python train.py --n_head=3 --vocab_size=563 --norm_place="pre" --positions="rope" --init="uniform" --optimizer="muon_variant" --z_loss=1e-05 --train_tokens=101900000
Each number is 50 + 10 x the weight over the matrix's rms, rounded and kept within 0 to 99. Layers, rows and columns count from 0.

# layer 2 MLP up, 256x128, rms 0.221, rows 214-255, columns 64-127
43 37 69 71 50 53 53 54 44 52 39 49 60 33 56 54 55 70 49 38 52 44 51 64 59 50 51 53 46 63 52 44 70 61 35 47 64 48 38 47 61 50 46 55 55 58 30 61 46 47 60 60 51 48 54 35 49 62 59 52 44 55 57 44
60 49 63 53 42 43 39 48 47 44 51 40 57 44 51 51 53 33 54 54 39 65 57 42 53 49 59 43 38 45 40 51 36 46 74 41 45 45 49 35 42 59 57 41 46 32 62 47 50 40 55 58 69 47 49 65 48 41 42 55 34 49 57 63
47 55 35 35 41 69 41 39 44 53 31 51 53 38 38 52 44 30 59 49 47 55 40 44 55 53 43 67 67 70 50 50 57 47 60 47 41 41 58 42 53 29 48 49 42 44 65 56 51 67 46 45 44 43 59 51 42 83 57 60 36 43 52 35
56 56 48 46 65 57 70 46 34 58 58 17 59 44 39 52 54 36 49 33 58 65 57 29 43 23 41 64 57 62 46 75 53 49 53 65 57 54 41 28 72 43 47 34 54 55 68 31 59 50 43 59 44 44 57 55 60 46 62 66 53 38 49 58
55 47 42 37 45 43 66 61 61 34 51 63 63 37 59 60 53 43 55 36 43 64 56 50 64 42 43 55 53 65 63 43 31 46 49 51 29 41 46 43 47 58 44 32 28 37 44 44 26 65 58 60 66 53 64 46 56 44 50 41 52 60 54 33
42 49 56 55 57 50 61 42 61 56 50 41 61 38 62 47 34 35 47 37 48 58 54 40 43 59 42 44 54 70 48 57 30 62 50 43 48 50 47 64 39 60 36 68 51 28 32 54 38 36 57 49 47 39 36 39 38 50 59 50 39 52 47 62
55 65 45 53 50 43 45 42 58 42 60 54 55 53 61 65 56 57 53 43 65 54 45 46 55 60 54 57 56 53 48 48 51 50 55 36 42 45 37 53 45 62 38 50 67 52 55 52 32 41 53 46 62 56 38 57 62 61 64 70 55 52 54 48
51 50 51 46 47 75 35 47 51 58 67 27 52 32 61 36 66 52 46 46 37 52 39 67 25 41 65 46 52 55 51 63 41 49 61 50 66 60 61 38 42 50 47 57 55 52 51 42 39 56 54 42 38 46 49 55 48 52 56 44 42 57 58 70
52 37 52 30 51 36 45 61 41 59 41 43 41 57 50 57 51 42 46 48 56 53 52 55 44 40 66 48 45 50 52 41 51 59 42 52 48 45 44 46 65 48 46 57 36 45 54 70 45 56 46 69 49 38 46 60 58 66 40 44 61 38 54 60
71 50 48 61 70 54 51 45 52 46 51 54 45 53 56 44 56 34 50 46 53 50 41 52 56 63 51 40 57 38 43 37 38 70 45 49 51 42 57 51 65 53 37 53 52 55 51 44 54 51 40 57 55 46 53 58 55 34 53 57 46 28 54 52
31 49 36 38 46 34 61 40 50 68 29 41 70 33 61 36 46 43 49 30 54 38 45 47 70 47 36 50 31 60 50 71 63 57 55 50 41 61 53 53 63 36 68 50 55 40 45 53 57 54 46 54 40 65 55 49 58 45 63 55 34 47 59 53
60 40 41 54 35 61 38 70 51 45 38 34 62 58 56 46 61 36 40 36 49 68 38 48 48 63 46 39 53 47 43 45 61 53 29 57 46 55 41 52 53 36 63 55 49 60 46 60 54 51 53 37 58 63 61 53 64 66 51 47 36 66 39 57
57 27 46 49 51 54 58 62 48 63 66 36 44 53 37 44 40 37 58 60 44 44 70 52 42 62 49 43 42 61 36 48 55 56 41 57 37 54 55 46 53 40 45 49 48 62 19 37 47 37 56 46 35 44 54 59 63 41 58 58 72 44 26 58
27 56 42 51 45 53 56 60 54 37 60 65 52 58 56 50 60 43 35 55 52 48 45 65 56 57 50 38 59 45 53 41 65 60 56 32 55 51 61 44 35 83 55 56 67 45 54 48 73 51 42 61 45 58 46 55 34 75 38 46 49 39 46 55
28 40 31 57 53 57 42 63 48 53 48 43 35 51 54 60 44 62 57 40 37 53 30 32 45 67 37 57 46 58 58 51 61 48 53 33 51 46 62 54 45 61 38 58 43 38 45 62 57 42 62 72 32 37 47 23 58 43 40 54 47 55 29 41
62 62 60 49 49 53 54 64 45 37 50 54 59 47 63 53 49 45 43 66 51 51 39 68 54 47 33 43 52 45 56 53 44 50 43 44 59 44 61 54 40 56 68 53 61 38 33 37 44 45 52 46 40 29 42 52 41 52 40 52 60 35 53 48
43 53 60 41 50 49 57 36 47 60 42 35 49 59 57 43 49 46 41 58 47 44 59 43 61 44 45 27 55 55 46 66 46 41 46 47 31 63 43 59 43 66 73 45 56 55 47 65 54 72 58 41 37 43 66 70 41 47 51 47 57 50 63 39
55 46 60 62 42 65 47 46 53 37 64 54 53 46 41 44 48 55 49 55 38 49 50 57 51 38 53 52 43 68 49 26 39 44 67 55 47 47 52 43 36 54 52 49 45 60 77 38 47 55 49 52 55 43 35 66 47 51 40 47 56 57 57 56
56 62 51 39 61 39 38 58 32 53 58 39 61 46 55 43 55 36 56 56 65 45 47 48 37 53 65 29 56 56 46 52 42 47 51 57 46 57 54 39 56 58 55 59 53 40 52 65 41 45 29 45 43 43 76 44 61 46 64 48 48 44 55 53
49 42 45 38 52 79 60 56 68 61 58 45 47 48 51 52 53 44 34 58 41 51 36 45 53 54 45 52 62 61 52 61 76 48 55 51 47 59 38 53 50 73 50 50 53 45 55 41 53 42 50 58 51 61 54 50 50 50 67 54 64 59 57 75
42 41 47 55 53 39 51 61 60 36 33 41 62 62 52 59 26 57 65 56 57 55 48 28 44 53 44 52 55 53 48 56 47 58 43 40 51 49 47 50 64 56 49 46 51 60 49 58 61 48 56 39 53 58 64 54 54 42 47 57 43 39 38 53
40 60 60 51 46 61 54 24 63 29 66 38 43 58 53 39 56 63 40 54 43 55 52 53 54 57 50 45 63 32 31 45 57 47 51 53 41 61 46 54 54 64 26 31 39 58 45 63 43 41 37 55 58 47 50 24 58 33 62 50 69 36 43 60
57 40 33 58 40 35 58 47 55 45 65 33 56 42 41 68 54 54 60 36 42 64 63 46 62 43 46 36 49 28 63 44 54 48 37 28 48 37 38 46 56 51 34 54 58 36 63 41 61 52 41 53 50 60 49 53 56 72 63 48 55 66 65 45
60 57 53 39 49 53 45 45 68 45 67 52 64 58 69 49 30 54 50 51 55 41 38 30 44 61 40 46 62 54 62 54 56 45 54 68 63 46 53 49 64 50 62 59 45 55 49 50 34 35 55 42 37 51 52 70 48 38 40 72 52 52 18 69
60 47 72 42 48 40 71 53 47 47 66 52 61 46 57 64 57 55 44 54 61 53 56 38 39 70 69 51 57 47 73 36 43 51 54 38 65 45 68 59 48 56 43 39 58 44 75 36 52 45 57 43 47 49 46 50 64 35 60 43 61 37 49 62
57 25 54 46 62 64 67 48 40 43 56 67 56 51 43 62 44 36 61 41 56 54 58 53 36 40 44 34 50 53 58 50 43 52 43 64 62 57 55 41 48 54 61 55 29 64 49 49 59 61 47 50 63 34 51 47 54 53 38 54 38 38 52 41
46 49 53 56 52 59 42 45 41 31 36 49 43 71 41 50 56 44 44 44 71 59 36 50 41 40 63 38 58 60 48 36 58 50 52 60 56 46 65 28 53 48 48 26 50 39 51 52 43 31 53 41 46 59 62 53 63 68 34 53 42 58 53 42
42 61 61 38 51 52 50 49 60 47 36 50 54 36 47 37 44 49 52 50 30 45 48 54 39 48 46 54 35 47 53 48 40 46 40 39 66 57 50 63 40 44 41 53 54 53 29 55 40 53 48 45 42 43 46 52 57 49 50 51 72 42 46 46
49 50 43 40 45 71 50 56 51 55 51 49 42 41 44 49 34 52 51 51 32 60 45 46 61 58 48 50 45 55 51 54 55 46 72 41 54 47 41 40 46 45 65 42 54 36 51 55 53 43 33 57 59 48 57 48 51 28 50 52 46 54 49 58
57 53 47 45 44 51 57 63 49 56 56 54 60 50 64 38 48 68 50 72 56 42 38 41 38 53 50 42 50 61 52 49 45 71 62 60 56 32 45 46 39 41 55 46 58 50 52 45 64 62 54 59 49 50 46 44 61 54 39 48 57 54 39 63
49 63 61 52 74 49 31 49 60 36 51 52 50 56 39 53 61 58 29 33 34 46 29 52 53 54 55 54 33 42 53 67 50 72 32 42 60 82 51 55 45 51 53 51 75 48 50 41 54 41 51 32 47 39 55 52 55 54 51 45 53 54 41 41
73 62 54 49 56 49 58 45 47 38 41 74 33 70 51 59 54 37 67 54 68 45 40 33 51 55 55 48 32 62 46 47 69 35 59 57 58 63 56 64 54 47 42 69 51 39 74 45 51 53 59 49 50 56 53 53 51 59 44 45 50 60 66 46
38 59 64 47 50 40 61 52 67 46 51 48 47 64 51 42 56 62 43 52 44 50 37 39 50 35 49 55 42 40 33 51 58 67 53 78 62 56 43 49 65 70 54 46 56 48 64 65 34 43 60 41 51 54 55 54 49 74 41 63 55 56 55 52
44 44 53 63 48 60 57 58 42 63 47 49 41 36 44 74 36 38 71 46 50 67 48 54 48 43 58 41 70 56 57 64 37 57 47 49 42 43 50 72 59 46 59 63 52 43 51 47 42 61 27 50 25 64 48 32 52 45 44 49 48 41 45 66
63 30 61 31 50 37 52 50 45 31 52 47 62 27 38 46 56 55 57 43 71 43 50 49 32 30 49 56 43 52 52 43 35 50 32 62 48 44 30 44 63 48 52 43 64 49 71 54 55 58 45 51 49 44 52 53 56 41 58 47 39 52 49 33
50 50 54 43 41 48 25 44 49 62 39 62 45 52 61 57 46 56 52 49 66 37 27 60 52 60 54 54 47 56 43 50 69 46 52 41 50 58 69 33 58 28 54 40 57 49 43 63 43 52 52 56 42 58 43 66 36 63 64 48 54 61 53 46
50 34 65 57 59 40 33 58 49 59 55 26 62 47 58 38 39 61 51 34 56 43 62 50 45 41 59 48 52 50 54 38 47 43 50 68 28 49 41 45 53 47 43 52 45 75 35 43 38 47 44 36 55 51 48 55 45 55 48 59 54 54 58 50
58 50 70 62 53 68 45 41 35 74 57 35 69 31 57 57 38 54 30 39 55 43 44 32 41 53 52 54 56 55 34 54 54 61 50 64 48 54 49 47 56 48 53 31 57 36 54 34 40 57 42 44 51 47 42 39 54 63 71 56 46 54 44 45
40 55 44 56 48 51 36 37 53 48 49 54 51 63 64 61 70 57 42 59 50 57 47 43 76 43 56 49 49 52 45 64 46 57 47 30 54 44 47 48 34 48 61 45 31 42 56 57 47 61 39 49 54 56 55 42 44 54 31 17 40 45 56 41
47 50 53 45 58 39 54 55 54 54 53 45 50 60 56 59 51 45 66 55 84 58 39 56 34 44 46 68 53 40 50 47 64 73 60 61 52 42 47 45 50 60 49 59 48 49 56 59 40 44 43 50 33 57 59 58 70 43 50 58 53 58 53 61
51 37 31 59 42 52 55 52 64 43 59 67 45 39 49 54 52 45 41 40 72 64 23 67 63 50 33 28 57 42 29 46 60 58 51 26 50 51 46 43 47 71 49 45 49 56 39 43 48 53 46 52 50 41 62 40 51 45 46 50 74 51 47 56
34 45 66 48 46 41 53 56 61 36 38 68 54 44 50 49 34 58 40 47 58 55 52 66 58 51 51 34 37 39 50 34 43 44 29 55 50 45 55 40 62 44 41 55 66 51 58 53 60 59 30 61 42 45 43 42 44 59 50 71 56 43 61 43